config.toml
num_attention_heads = 4
num_key_value_heads = 4
head_dim = 32
init_std_up = 0.0573
beta1 = 0.95
max_grad_norm = 1.0
batch_tokens = 65536
max_steps = 2793
Each number is 128 + 32 x the weight over its row's rms, rounded and kept within 0 to 255. Layers, rows and columns count from 0. Numbers have three digits each. The size before them is the row's rms in percent of the matrix's.

# layer 2 MLP gate, 512x128, rms 0.176, rows 458-494, columns 0-127
075:090118103095114121150119133130160126135164142109119188145117140074109101171149109130158113114089073142159095068080153182135116101161103142141108072099198127082121131092094114100105118139102127134124156133095138096115020180125120130155133092186117190126129084064082123132049049137147132125136110116168103135136108133147134149171125105114074135193140073121149125185181111142102138072128
097:139110145130134120151087149134104195115118166164098156053092083133142160188120133093148087109105139081106126138151173160109158068131142082045171137148139115125124151140093099126097177113077163141182118141053111125132082136117130083166094118165111143111121092140203150094125188148081139053096181144138166132157162118144170138119165115131124122102148147131077124173124104067106177102087
101:095129090154123163161140178186127146116155152138154200113119104035133088175109148129142130193061157146159130131097116082139121129127132132109180106155143113139153169162128136152116110146122063146134141148141157136139124097084139126064065135163172131156115128135109167099156148100172147154168086089096147194129132114045114133081154134129117114148033098143144147091113199153157087109086
096:091119143100140114145099130142071074178144108094074102133117106167117171116115091099113125060154097180124171096142137108115118097090197143108119121192116164070043150136140113127110147087112135096107101118168095095115050165097135186113121119131171139116093149114151180135068104115183108133102128132095078141196134186140123133132138145149107127133197140121088142072183111097191122126131
090:110186122069158170070068110128178089154186099119135182133183158141117093151097083163070111147131112120109126156132072088173140122149125107124133157184135071054126166151123103108130164143112122093103123150120177135126073079158122139113096161158093109172099144142137098125161170141130174095156132152137211167156097104096100063098130109102139120148070148120201131141107153153157099105115
099:149127113078102160120085119085105113149077083140096117213128109230121109073100152135148113083103177131159160105115091137098127165089111181105124157158135115121090103135127168127160120069090136097127109088099128115120103116168199107093076128193148103129108176116131181042196109160161140139113155104146122124127111083109114142160125123125123157117191128064142168088165154121111152112142
092:102119142120133129163124165097084134192148141124150128133062137162118187081127150125087099179145140192162118104117176138068106144092108107100155014138083165149126119080141135153094146100128153114128090166115137158117126140142151121138126117162076164143123079156146155047078114140095110186166133137179094174147153182129105139143117074078156166163155134101123107182126141095098131070167
098:113150132181067153161096151152119130067154165117112156156164154136094116137200117141199176150163100108113173143156155145087132097085116137063141159185123157161107169145110121123128106148090054078116156101144171106146136074076120141162127142133171112108103133169082137115108152175076205151107092130102104115122082090173160083121153088188146151177113146102109117148147149156140070151130
107:174139075127122151133142193183094070132180128135094125120095152114146156218085140143187106133100138112119159168125195167069108124114103087126101118110133158117141164105145088106055104180185135179105150102111130132123123091116137150147153124049144069087135154154159197132103121154129162128138111112102164123139158081076124111083163142167093143106179148157151128134185118119115189105109
103:179116119111130134123110123168101154087135132133081093157168119083119132098144123048174118134153104145123124136123062126125118165137121125161096110105113059102143059114108106119121131182167113047161102089102089132115178109127160142147185162147183119125141158130109202169134097184169127089082041120098130115114091115181071121110112126135142054126088117167098144152105120079066150141126
107:136183090176113146066071136071139098107095126124063105164114122163095051077135120128168070151142123108115162170194158102119151138128106093115082180125128177156100110112131125133152144152161135136128187107117110073089080165135120143161104114135217122126147119178099103152104114116148074083129162106122175158130085129037158092128131157179130105151131102125121131157101089121142115092175
091:136127130147101127160098152131165154142105134127121165063101088171141141152114108130179072106114131156133109090134190182160125091139096132107213186092136144118113174107159123145128191074115081062128096120140137124064107130091174195129173103207104144154065143150101160086119071066121100137165168089148144120128115156138124132172180127135127102135178145140113130101127114201136160138104
088:126095091067105175156145129092154120111102144091072114112090111186128132085107124147106124106201158114143137139142200172165132135202118123139107200038169153111136165146130138145199146111092133126120185096100130116073174182102127121145099140177145098186166152145121098130126112077134141097111136055158127115157101105159083129120107135129132128126131116094147052146088133176180150136153
100:157100124085117126088102140125129164135116090075113160065130087146127095156123067125073139097153045177139167119164130085147114128146179104141133134124130121186129080104144080133131129113111165171097142158121123094126123180172104164042126126115162073111093061157152132161141120109098115129141070127099087079133167088126126138087118156128149121108116148124119205080109081164116049062139
112:101089187151069142130120147124109174198104112144162136134043094090089155086164076122145124167093123097159148166170114147130132132093104088066176156115161089116121174083109123105166094126111154134120095190121172057124092090139157121119103113166155193100190137124121147078074196140138103087088141061102136086133107150142140126123103104131107139138102110136151080110121184140096109132123
102:158166113136091133190112142146126143129188154117149167178145139150126128125137127156101118120128150122090078142094102128185055146103129091156125128126111065076145110152112129123140127125087174132179175123050105143095194133126131156099113117133137105176169174092115119094064143161131114119168106143166112110201123178143091142025109163109107120156083154075078164107124169195140107090136
106:146144168159090143118101098155094110139149079075107114182109110083145220129090126098163171138088130173128195231114118104131081178183160078097134084106105088118092178141117093085084113129129149112192118162065110224140121154119130114126118116086105158139149126137108134102127161097153083112146133141149189129149101093133099084095098117132120145090109154131134144119098139121098127099094
106:141123057134112158160140060197131190111101062090110121094078097108099163103161154166100127128222144161142116120140188175121124180104114134076149135140158140168131129112135099120137102176113155102081111112103137147178156085124129062093140127155101166140068104137153080095098112132081125126103123071113191084139103168136153122141095148120109111073135160095158126082083161152115151165154
099:169101032121097166136175071124119145129137099121189150128132132180105085090074082128179075066161132124134171146115109127102112138148142165128147175121137104104103142091099151068154115176153158160131068141095136110167160155168125114180135152116144106111113089186151145137146138157105161107133155175089187121126158090103094149179153098171080147159148141113087118151083155165092197119169
100:169145137119098181116122123145157112155096128093156130136170150169125112142160122133121131074157126128165166144072111171067138076120166061094109106118197134137106088151156161136104141107180108142115123068100107129116137125109112115108174094106108139128047204128094122158111139111140067135173163161075114110106154094170162144153147158117170116157168085146100194133111013166143166133149
092:146133186152116124143119103100172161110144171192139154139116104148179085143158118154183125160066148096136133148160150120107098078143156131101109104148166161123093170083168093129143062054119124112055128116125068085134103132117119106148160106163125100113133103153061080102144201094105106158113141186128139117113147086169114052110191136140155206115142117102094155117144127138128129188161
093:091161076127045137097171131095120127096112110152113109147093189149105164127092157150135171127125130139201184189153151103100096165135133146178109192188120084079126182172160123135077054128115086125111083134103126140111172150153138113167118136097070120145152141095131168102135158063121085085075224150145146128092117167123127085121134128135114156113125148095142128094111091106124146103118
107:152121123142048119196083147113114063118157126145086171139155131118088177152165139136116062169098140124154139195137157110111102076117168133115081153154110135162098149130105105079109155095148175181224088184131119082110127127149086100141114142119126143159154148146176158136140092161136151151115116141109110151097067164125123172106120107107109155091120134169113161162075136102197152045133
090:059131107091146148123136142096158133118158127133129149114129183169106144162142148169141087072134147175102111147095111094092052092131164105099068152161192140149142135135110202138098159133155123099093150127122111098176114149113121108127162105142131114120151061096114123124214189122152128114171102189151150075209098132140118103068135150110104144119092095085151189103132097125154169178189
090:172144117108180115116156165156077156194103084101135170145127177125096134086097116109118094136136142091133127160123127107022149126113159123131142188138161170077131127072139103148130139126122093100143125189121102157134150165173134118134128112148115181124110112133155170097084133159097108128149174065103049128127108109172143080097086149077131171058190177091056109116113109141112161161139
102:085135088086184131166095144192084115103121136138143191118126106102148137147144166114122096154115118059133172140088172123160105097110183190154128167060119083160090110166130069119152147111165094113125127110163061147101134118119119146086105111109169161131048122093149096191169061098142116127148084168060093128158109104149159109108118127143178095154164112173117115143096115121150134131189
101:157082130085079155126084097107161100099141149133109154130144131087106073147108128161145103146106146197155096145144232119104213097146138141145106087149137180184128079131118092117124128152148113213139130070108087090101108153157168074104105109141107128128101162090124154103161155154135176099102117164151175135122082039123091157081089137163123106104131115128077153098135137089113149114103
107:064112145124104166151132102166182146136119135116134137071143171138141132170126090122172147150133187120091111141125111179204211059166130109134140134150143135093108137127113093157114101129161129132102194109119139065131150137170138077134092173099150069166153152106172128135117215099099074121177115130110099111138168128118119171113077118159128135125055151104065135129183145147199127122107
100:088156079168120097116135087119133117098104110221103084150112109136113189142165169149111127123180145056135148161127109104128149166147119096143185067146136131163187101105197150078124123178158055161157165148106155156159160127076124075118106183160149134115120150112112085069171133102133163148153127145197134111181107134134099088130138135166112103089135139069129164168093114115162138149103
097:193174118151124145100172171102117130142115125166139120100086064115170088098118120199072100131146159150122157132150162162156111089144154130178162105140101096082128157102155119137123074110074093116095123156125121117104149111117137070159077143120146129095106140106128148097122164158089116145135165159091132120115155080103121146054118076171116125113094142117168121163172160142197186174246
116:168119131083167110170115171137146142120082163132162123124107155125155182134101173165079152116125155150164045100146113131102089089194140160156125165084149141105086096153166102134153147101103182141131100087110085107132138165110138126092146142119113130078077100135114096136130186134101159203191129077149172159060191107079087154158069129129128189090168111135143109106124133143098179154101
098:093107113095122114160093182119126141162086094134114065099120137126075164135100121128085086100198188138171104092132108120125126095071115101194136135054170141106088125043114105103113143190107158135109101138110104203092152173158150147169163142134111132129124160108036141124121142198139144113157114119074098082131081147132078118118106118095132103114093144133181151145131130111124099079164
106:137139129159077161112146127130108132056185102104150112097144171092126112169198106154105124142075126058134122117127186122113123097113134098120138084123101196126127098096147114113145076180124141113134186134113061116144103172129121094087147176146128117088187131122162121127094079106102125103138090143132087125073160094176191138087144179189184127149123149143098137143212134162159111060137
104:086100111124101108166139102140162145134111125231076217081151106152121144110138141051161119099154130132113132102107153128126205093121101142141167107173162156174107122125121120117137106103084121081166075113160100077191100143073109151165145155118143133119121136182137085101079116139139142152124168159129096150158152101083162113128092152139132101116143123153090120121143084062147164131024
099:129098186109119103113100160113087139178121082141097214113141198098117188156124071102134131138138134155172162141087057109130168125167125127123124114112117093147139070133128139149205137118090180123097104167094099119102185105177085160130124144147133142140078101096169118118120185138097066135152100163165164123183108109125137163192112137066120168074110112101059159128163139139142125120103
110:115061138124130186157160137095081119179163178188127156093141100158118112104099121171100105105159172130140073148093093170117147081053155121112099078101142119140096107167135130132132186185202103169148124130137212149128154131102108094114151131176122145152136146092161155092069167159101083111110103075115100130181120141135130129120169118109089162159146145156135118168123197154115078153082
095:084130105133142175191153111109115149194073086109122117165085144041133171076124069112187150091109105111189171133149119119128172098098152106163118137149133149111171133107151169152086132138171187130174109075155122129116199117124165125143155155167151121135139130163173155124080079129098166057102128143069104104133121110163095171045126117127095104095106089105138131147126117147082120142131
# layer 2 MLP up, 512x128, rms 0.166, rows 458-493, columns 0-127
073:108183122189133147047173128168082130116082130139124126166118112145162086091125138161128119113145130118182155104142122066130138131161085120144160142046068119169135128171143112138120170117102094114082137160138101142155053112169135090081113112031188081115109113104139099171178133058111131152121081106111117156119124104112144133052101094087136118182151133134129114083159105162164106134138
100:124120088151150146111137095158132085135137091112090154141160168100078085122122119113126143117164133132159111110148155155110147122148125122182044092142113170127104099123139173063170168182163177083123070121103156188052158185102173154108154093148113129142084106139134127114113082116095116147157154176104138131076041117126172149156173107145137113109126151100112210148082098129100129160202
101:098099114154116091092139097095141097083084157174068098171095154180107151091178142088162123091167080131075138145139106167135170141102111108104043167086166128128100128133160110114131154109151112120074193167143150083129184123101149108159204130183156088094111160146114117152150184156085156117096133118093121150097136137157170089100132093153067150087115158147124120111133077148146132110198
097:151101145115130161170120120108156044184184142106120225137181106120105083112141155122125121086116100120087107160123086124139166027104170143135159107138091157169146110110178105112079159126161128154117111100137124148111128144135170144103091140136099105102128095129152114161098104150187146160127128171073132050175089083158147134127125101185096170106168140112119174118134128106170054129169
089:166160107066162099164132192125171086127170108116120166182153079120156150122129116119148066096138124120131118091146172209065142170105122094110141085195132124162162172101176133126111091120077161111119090087149100129152141138120136095179103099125117165165147156120094159139108155108129189132074152148167114215163163129143120112141142136117115165073145127142150136117193155077175070106115
105:111163102096146081157140123122128111133102175122152193114128115149156145133152120213128139090159148127127099138159088110136097130091171089113071159129098097119099101138159150139146161139140038080155085130109137093141164097145153086097100087157103121116151144146184143103146106116092108100137132201160141119120062173108137084087128113219044129148177121056148149070108138190124130137133
094:081117170101076159140125095147125121103172087136047146092148135098078069121142142124080154145107103089117138208168092088141173169136166127186095152073133104126104126190111152102170115131070124157147109085127102126164140134136153132114145123180137128176101137117101118163126148091154142175155068143138139129066114205128135114140111093186146180075086095123167087170140170127137100152167
095:098129090162085144129140124143128107120117075132130109149127131101138111134081185115121113125123052135169071172102079112127078140114119117196062093152090101153135119149162099164172116141101165125120166122128085186126175115195116160127180058096157165139097104131107107183207088125184108084080096146154118106084120126157105127141134150137145155087168098093117192157063124132105130108180
113:129159170116114158120093118086084134080071135168203136099112125126141144123155057098142129101091128092129125094067137186180185075072107143106164131108175138117153086175126128083106099133152148165138099084144136080137159101151080126148154137142160149117144117097093137103085100150088093146060193112140164144123111147093107117185151172123147144192048136132101163125094099096092143084130
101:110179185151122178137096122090074126129064141154123125159119147108123135131187110132160149071153171116148167155119118159156093160174134177203177104120147061094150088174107145084150125058111130147133084060100110113167150161124105115135068111052131155120140134119125133160146132118172148167100106109135190138143138113169161094154074114121146127079149150122201089134087128063125147143105
114:135145115099147170147118124163081072088103068122130178068181132135188100147132088092157205140120130144117137099073157139175125169095132112116125117172118117141153028208131104127186153073137144107145133083072157091079125185108073164100158138144131100124192161150125100148168140169123185102148119193108113118136146148154143155128114117150108085123146158131136121125151158149078106152123
094:139119159144145123208083150088146125130097160144166116081092169060133178151156093107128063126147095134129139143169226113102126139150145112174152143096201181120087105080135153124131112127109159147109120172127140103162076114171125170110100152206141124115084146132037118153099080164165133128212122122201133110090159127113129140116145148137100166112125154130117128126114137132140108110188
087:203174141100097147089106125111066156132149125151146109151129149138143165163118110127143067088113141134159179116127115081149132121115131091134205118147132162128106073179113122136157123115190115205195097139105143167062112139168095090120197145136132125094105121138097165122141100106078112141128105161135121120079138088140199146165171115096108115153073091146069119102127192121054127083095
097:188092141117090149161151127075155151099156107142111107114119098148110119139108128181159146114104064146109188134164112153118132157109152181136136072123076129105151108087091182147203130129072090095150133092101147126168131136142177122133086107151129137133063094180141197129124135148089102146119157163116180142188046142075174089101147100195154162123140127187108152128123192106119089138137
111:163135151076194098119122089110160093118127142145124100148103127188107143145133099135125129129135120179078115154188098100180117065041116139161085110151064118136102091165124119189125149102159122131086152141113153092191099134116186085124143113096083148102136157175113177165209083086136060103107107166129152136148143170127125156179173157088077108122142106118157134083117126138118103088162
098:112191080135158098159130088124127167105148122139107136164122173159102107094074122119127092128135164122124129092082087086199030163082134106132128109122064059082108123136128112117084144134068140095169134093076106184118154119141155108100125091095106108131189136133140096093080164161128131145153128162162182126176124176136116167084133146148121120141108127101150164129184183215097135106140
104:164109163123083112102098102175079081121134162113134169150133177153067164180149112080137174169147136145156157202130126094155147121134215128111218136147162159075168161131092122190059092132169149088149124094166167170146093103108134115117151105123092164129161060078101112137182138093128127142115158165125164130117121112170126138106140161133145121134137097175129075161130144178093114120114
107:122192066099124100103130131180047150169084150106075147122093140092180102116096101137144099132155173110163128093136129192092110080106100200129131211101097149164111152133153137125099158131062146124109141116124156133120156161110136116070143146112107140173042116175129093105127139148125159109167108085112109178164061137130149146145079149126104128129182127146053113153138130091103112080133
103:130167155112147109108219129175084091096118112103136138141132180117137125107125106032143122141109174121107235108155135063112156119083131157069107111153166128175147079120132126096094148180118145130135119126152138084172126128161157069164064113152112108181103141138123072112119117129121125126109097125139167171124120124163111103101112157133066155098132125197100126046167125146103134074108
101:098133143142106096091151144180180118136213128131149124128126127119105085176143149057155156122114114180105075090108144138094204145105152133115116129125155122083138166119097198139173158129174066163088107075124165126111121124075124092133166210139111068153164102109129069134127130132169053185109106109162110141099082133102181112145110113094157141144120138094102145158154115160182158156119
091:124143141133137110120112085087128156116061148178102186181080122125103106095084134108172172104164120106064126147076115115165102143181129103163123095115119113128131137159066113136117139082166079119164105048162129066117168127067123094126120153080128117185174143099107167134161102150191139129135097095080142123116183170072117150088113144120172087188106082149110115102151141112107194127122
091:133150109155156099117134075103091120096115152134144166179142150084113121160166140132157153103107160147149134170176176116130083083136158147114174158130104109090150167215138131194052075127160123147134177129093121120140124124134211143152161126109172155113180158163140187116128119165076075116090133104099096146139170112081122144096175169118155121052161070141107127131170189135090144141152
099:178118121126190116132116098136190112095136140090127067138149108122185097064112148080158120134182129132096102106166124119128186213188118102123111095148152184105125076130122186119127162104170108095070111128160132122147133142096074146163153081123112135145144154162032116119131167129152084124141166108096141057140143091130115154126118152141101141172109114127060104118185142149133060146167
097:224179113096124142113159140106126123097121152167175156072158119145055154160103125160137104107151100131105127097142188168131195113128148091103166100130067169122157076150147177096131153114152114159175152141077129084088082113159171158120110099118147134101099174118078159109137073140113068088123144148120057149125159110172184173092141145124125109151146145092104108086106176156100113083143
087:175161106141176137155131077100137173125149140120162096114120131099130110157060166187154134095109072107061103162116148153104141140200124126108128081144138126129153153147177111142161101122133109078180115150118120162105107135164108125116089161123152164171201097084147200146089122130168084118128114077159141201152129066221147129136118110112110163061130158159148130080119169102124096139092
109:130083121174117110148116132146156123095113160133124135120126100112150075116172133103122106115166054148073170114153120167148145108038178138135143131115103107152161112168129149150106110178187070167088171083082158060083169195126116174095138110114124124133096115075119097130152096144164137122176090165108137095154170112133167119134130137143145162121150067135104180152134012091133141121151
101:136105158129133121114093139169097096139136139101063205170159132144135174159131123089149150102133137101143130131186159172110150111148157097121125132111172166074159138079148141151109121156115133104136086108200141144121136095120032106203114158103081109079120080150134107136171109094081167095162146169141168111139101146071148132206196156121121060096130156105085116114094156116099102179145
107:158185152133110094135185111097135139145134114103103124102141147106148101093081133168082074121132118116110134091081139121113217079129091083140178127157161172152157133084123164177091075149135117093091146167158121147172172172107115139098081115091157148105117095116105181140088110131135105132171136150093141119116156197149117175126164138060105160062182113133100205105170189158142158122138
108:170108093183183170165106085130115086112105150140042154095074173164142087156126144100101118156127123136111156147100135184161175077106149100109107118204189130108097109070240132145099185106128155109114118133083105104168100135147081119150105140103184114128142110088119086124117119136187164122127121142145140113185141122153100105141144175116056110138133130122111126065132129127135086155153
103:086139156127082171130136129118119132151099078192122161171145092151205138115175137132118130147093069146152120150140131068121169129116106152103060115122159113146126056189111143134095142114113166117180107084098129155044122128107099108111153166136143102099157177089108142142160087169117104142169117170126170178105060074182176078179119144192103138138133095098123154157107105107105139122173
116:093147062152124110084097147169144092084107099140121158122146149125147121115118064062115117114144104131080114115145151090132183157075148114142077135169147189108115154134161131151117108115076082142118180159078075109141106146129138143122172102140170140133183082163154128072142078122149123198142139096053142116158120107116167146090155158137096116185091154121122111022092157107189106126128
068:100147099098104115140119128106192107103152160146154155146104154131087113127116185176090158157173141135094118128128177129142042096156143125093132092053154148142145172150084090115191096133147139112104180161147088166117091101145104105171132127126152057078150101118124099172186156102135143101138115155137111122101112245114147093188107130037130112114127156109135138148155099142117118081162
103:057104100131116092110185160120151141100165141176167123080105142144132161161155127103172154092143170063130082137057140145081109180132127137097159093128162118163090164112136135133126123142111161139119134114097058172145148148112127124168135096107077162152112155085171112094123100060121097129121163127115039170119151127126120161124135118137136149110089048123186048112189147084156162153163
102:170098150115153115148112159142094153147128098207186142105131180119088155111120090097144128124119157170191130131146094151157125079097148129127158120139146104078121105137149154192144087140141123100224151120178140109101067058199121135170154146103107064144070120121132149141112166119081138165187136136131106153157141088162166109146132103173132085113206160095142119138095155161188090134125
102:149124091168115109118116096123146121127138141160144087112113099134132112109124181122115126180124183099101092116088123144124093143129128090112101122093173205116149149104122174083094104121074114093225102137167154165165145108055122148182196132087101154182134127079081126127125114108191097151118161090116128132136141088130080124139154186170045123146113097120197105133148151126117084167195
111:159111019088098122125153163218097143137157172062149161125148128105066153107060094163153120093113092091128119111137139154093150144116176150140086075081112048138190139183155069134135134133112158083147164175135204162144126126121140092135128093120112111151142128092190148103087182143124117088106122124099097080125112107142123139118142118085117147092104138135137114135120114127110113146068
# layer 2 MLP down (transposed), 512x128, rms 0.142, rows 458-493, columns 0-127
080:168030120144153113144167119162131097125087163166167108096151097095166156137117167099155152096139156112090143136089106140132107139162111114118154131184174159181088172157128162131067116105112149155082171095145133098104186120119149133126147084105120117063105134097127136060084113116106093103108164179163107119142104222130089123134121096166084123110089189154146085115181090091138152186118
091:097080136072106132121119178162101099129141219155107141096196152147116137112117102117078160146168117144070084096097119123132160123085158131181143087112079120094146100149122087103119118202064104156102116100107159081090075185141139115091133059134183145084083183126132067137111050087097142130129127151142136129117074129123137113127153111095152157154120078107152110111093136116132169108165
099:101122141163061119081118142150069134232200172074081060148106131128139145171118132114136091123083124138179127148144120178065177106146166081171184134148115124134132149102139111107128133081166157168120136127112147076123137140089113146097114154122213101120125198141141156153117144091112128077170139107155138129158131184173097122108077109060155141141131132122134108130157116168093103123088
098:107122121128150127124093159101184104124160115162173150194056153147116154162083151112051129131117109100110148153158114161140130151113106143161159158159130133115151065109135111114126105138200110061090166122154141118122124195106125121066158119147110177068169170146208098184101106127156143087161136111169121109154166169116064076157143097139161138117129107147070150190160158141146129190136
086:121105135071158136225071157108115126123196162111218104113090191090151094153156128139101092151102034104094123114130127151128098112204086155159115137158080126145113174136176190121110134163085140139105130052113134141114120099129129148165096136094095120145138128108108149169167105110124127138116125174129095134110158059097148112166103092157097099076145131152154123102162107118168117081119
097:090153111080129053166149143114142053127114186138108122104133132102136159143094139129124191046117103152172123179172139113189090124157145159171106162100124086128153085139082168079085110165087103067155146115119085084132132158083158125109136121151142173025100163141138102128139095108179125155137092133128150125152146200081131131174122170194139107170124139126153140140143118115142124140147
088:139088117079120167109104074147183107106139144172112139079105143133135072176133116187081112128095149122130088101090090129108130159102162116109104227086165129132147104126149082143189119127124131093197119101125168132158109063121097145122118163140089133114117135093136102151140193130096156114172142066113145064093110067118129113162125141143118100071159078177156149111097109164179148127053
100:150110148112135121087176143148150134130149115140140144109099128089119133171083152124164109137134105127175098127062130054148193128071205117143129113107170123110161138110106138115145130123079167096106179110144139159114118123143166143137107180197122102122103145114091166073134093120064088116125102169084151091174129181183090073122169103190102115125149148149153116201055154092149093072167
109:078113149076099162202133148147080153120079175125130071084133170104138173102136137080152211165136176224104141145123154153182176127127125171109099155119106120096157104160098137120122099147131159101114117161095068091121123141184155074097141136106074160130104091086123095115125123099147159167098134170095152128130174180072145121094165087161110131112089129085090161153150136120167126155124
102:172095151093105102127116127078188123124128166061079023100100116079083102108129125109157188097120151154103167101115068178159119117139120134090092079090172146156076128081146137121129169130083182136146098142120158141058175157167114062119119164204147094131116182116109158131144135127159156112118087113146130165147107112159138117106123086079171135155088114122139096124143102135108177130100
107:144178138133179096189129164104129167094122120168096113090108095140149080113112195109131131136106191208132112176111126095193203098179092173102174143120127105131130088187132075126105056166115091138161180187153195142106119094167121111147128115110137127119141130135065092142136155128136116091106113133140164147082096105106106153107141073133124120120109159075173118131171086155100157122096
090:081143161134109101116089159136188166194061142112110139112127103100177136073086136163148071157119103163115136133129152202133122137213106118118103150123207159155111154156098189119146119137094077116116154145111116147132143113117187147146144104148168123139142194114053057094153130101149118113125102093126166101094145163156121156081118103071165115105108200164122148116104121198137120133133
087:114067123101137098064133146124104131187157099196118153134187086124145145081169193134134106171105133126102118144144099124047128080164179152186112128110183125080111143119108100108121107149057154129184111134195153102135133119073141178121120146143107155148153154106192124064123188140115108159154153120114149094106185094158175091073173095137127141105121129125120093156146090111104170140126
098:113063126200150132172172137121126194138109145164150170084110132096114162119168126203186201100125103138181109143084155184138130097126120131125126154085117065109105153070103133153098076067139112151098197127128099126105115149159128101145114111149125167058120179133109118112148084136146137096074140147111152141152137147153120124088156140079153114171094131142120142133183163143120062049136
106:164159166162068149089143112193137153174154094108159096087090095073155072117162154114126133152137101079183120114109125102103147193154074131121128109123190141133113153104112115140072128177097139171167166162124143126134131052160185099069156106158150127164156199167149154111071114131136150146103129101144082128188089134110105175120056119171129114128115138155164121104150132088129145184146
103:129142140083186113157174133152084134099098165146121179155102123122174142130165103171100143116162119087106090135145134114156111098172097151153098146133152115133187092113076139063203140111119133120077170116134128076095156137096139190142113155143125102124157179045140133149143177121071134146174101167162144122137132164137127143047132083095109107186076135135093089118112174223141098111120
104:178113147104155124079160088109167087148116051155091126165124127132124085107142110142167108113162110123137155174155131123144123155167086097153142183128087111128166095159122122115062097120150154140151122103114096146123125134158144067124189063152019142046080126134144086120125138068165131176155133097136100123095070164080096125112084107137131121109133154160127144110070145169168185111087
103:148136118105079108139156147150118056154108116177099106102111112149117046175100119101100152073078156113127072182062148122149124162030110154120121169166045148098125123186157174123150186129102148123121095104168140129115108137101189113104111080117150159108096135139156100134133159106187136096084176158166141121186135079115112126126091110124152144140163097114093079143075110103115107119126
102:116152077125098110248123103142206079177142101118196174096189152130113078136046159137134154149130148132101155110100166158089089098087135111164098117167108137156090111133108173157158163167131112108120106088134144123155098136091116078099144126129126192105124153088145141157161114114162105124127153186130149139143089132143181116155178134153094160128126199154122131104083115105144122065138
105:170117118151132176117152054153110129143136089192120140088156082157065124084167145089148132176140168132072165144096119131125075179156104143116065131192094124090141127117115148151139174093179112140113134117088090178106126153109077066144077074170152137142147142095139137127112098158167135114126155110145090122161064132159132196198131086155121114131100107124120144163082080059099119143146
088:083102135131104087124139081133103123100092035123112100147156184163109125083130151135115165153163167147091092136145185115159232091102098148058138127123143107137177089138091110121087161125147180096157141068217149097163123099118169120120108124131091142160161128167074137104131126125150149107076179180091099120161126150105098129134126165145159187105151136115150109123111117116073159169091
092:177120122171160102106125126113126099140054118119215087067185158111136121119150155127133103120142125081134140073149127146121106161208148108090085085150053147146082134132121146170099111103149162117158127136079118135098160106131100097119101106167184177109194144138143108128110123149163164127152045057085140123142155037135111162097096090145132143117106133177120081106123079134133122150124
090:151167119134077126133124161153148124137071120137086097115115095105086102097146181177124083175136081176059142199123125126079146107122078170098101133134066122084131179155165112093153147100082083156158090134173096159114141079095137194138151150155126132101114128100113129091109070147082189094116115128159124085196149146102154157156077137119114120109155123159206116087100139088161157121113
095:183120083094091135117124109107120142071169161151060132115127177121163129123126157156143113130149138092139160137067108163097168167133145139152100085097160116090134146177063152100129130105159114191157181187079127168161112142129137146151051151117132130109085112106061130112150112159100160147122138179158139215118152095164118192140164097109128126120159099133176123038152146147071135161106
090:166103127120151164099152068100077127153070190127160113119121136117161120182104163185166119138152140090044132212121154171109120078190113113160125111139181122187109096106116064101101124101122150118155112090117090139170143131115160081111102110105207147162129104163140116165082104082092054095105162150144099162150153135167110145121163125131163132154180145141091117097113150143091123102098
098:108189104099125102101150124122111064137142132149148104116115180132197216124174176128108098121184096139136155098114104146107108154169099112101143119097180163133077152091123142136094147131127120090104178152126083128110163085187158044121176134092067143147077177177096169115177106102127125108116133135143109143131118127090093119117115139105199048122151096159163086085144148137171091156122
100:129085153089100129184137120148087150129148115111086129113093095088138119128124147132080089109113121198099118160114172091141154160113177122116129115122052183113103111137149170109120092147095116073097101149125141117088158103156135126126166128119169106108145096160123127179035176119106171161167183112190147134173142145068204164166131165129104116091203134119131116061089089094160166110147
105:168154170155129065114115099127138180111156152121116108168136100155102162110113210087147181125130125093085130077106160089145173086151121105147157175127092151108149076134169081129154180157064166147129154079190140148143167117106093119132085175159065158100128215115139133121101180119096130102153132101080128137125120088136146128117088128139129079074117159125111132102149043102107164170128
109:117197102104118180134110167178122131089185065174105134132133141177116129093154134131139135112116148091124143071113124138106062169227148102111162164087181146141121143141144108141128116127143120135131182079186151130177094103103205137199168172142175095084087101145158108081106155170100121141161138145129090152187144130175144170161188139143148094102096110112163098143136106138110140100147
093:118121227127090147137062042115111049116096083129092135142068120158166080105112153083111143137147143107112117142134125097093138145157094141182081129149118140112129127152123114123153130158201073101146152160097110161174126156175149164118130125105199108141157134162107159159147153054139092117104149158123108138072174141137123164141144092135159075148159147080154136091163066125111129187107
111:147157092163111178094150093172143083137148107159109122071098116187114102123156156134163121184096076066127072116091133162078159157131089167124079118174087157165106135137137113165149127080122198130130112131160105080077097123127145179139161119119170150143136124142212139168140136090188143137084125118167076064176118131097172124109123165173100155123108120147140086134069129086131077115142
072:121064100099127095174105168122145137119061107121115090145141161135083072110106091080071083128180123150158128138145081039084102120128087144163111150202132070158141135060176077104132121134108087100094104137092103181110107116131115104077127157103117113114087153079035132134109139116138125118121101094129128107127056084092108103156104143124129105126089156169135143107158112120137059141143
105:155100156137131144119115128187135097117125137110159058103164120200106084130100184182133108129100140117117188121131111155037103093204113156116126143125158118101093125143155143116131114133063132098137134191133110084104063142116168116113115101157163095123163207139162114084135055148156089129157117149126142139149057055129133154172138168150153122106118166128143159130079098160106140163066
097:106130150125095169149115168147159128153091080137107086187196077157121132092125157093113158133150133106121097091115156159124104142144141176102137140169159051106125145130167109142050142099131130182093171186202159131154139184106138175058192115115101176168120154107080143140145110144106136124121112185110098145107155108130187132108133130147168153149113101092162105084200109073131140158172
105:124125136148144106169110163093108155125211106140137057132096097122103086119143123092130105102098131147168067134133133156177134109142100159134088134162100123161168092161146143166139114095129110067112161139151125114108173140045140119097146147108114125158111131130116145131158190166174130060077063168066097103097152135170154127064185222091130153109117174135186092134153121096172140114135
105:180157178148113113142145076173151109137117056157137127152105095101111070145153123122155134118166105092091125123124171132103164156098177124121108051061136161154134127172131131089151167112114085098135142082125109095178125093126130111112184134179135091156076176181136130120099151124118096137130176124143036088114152185096079174182134148109144132068061156157134110134111093123100151188129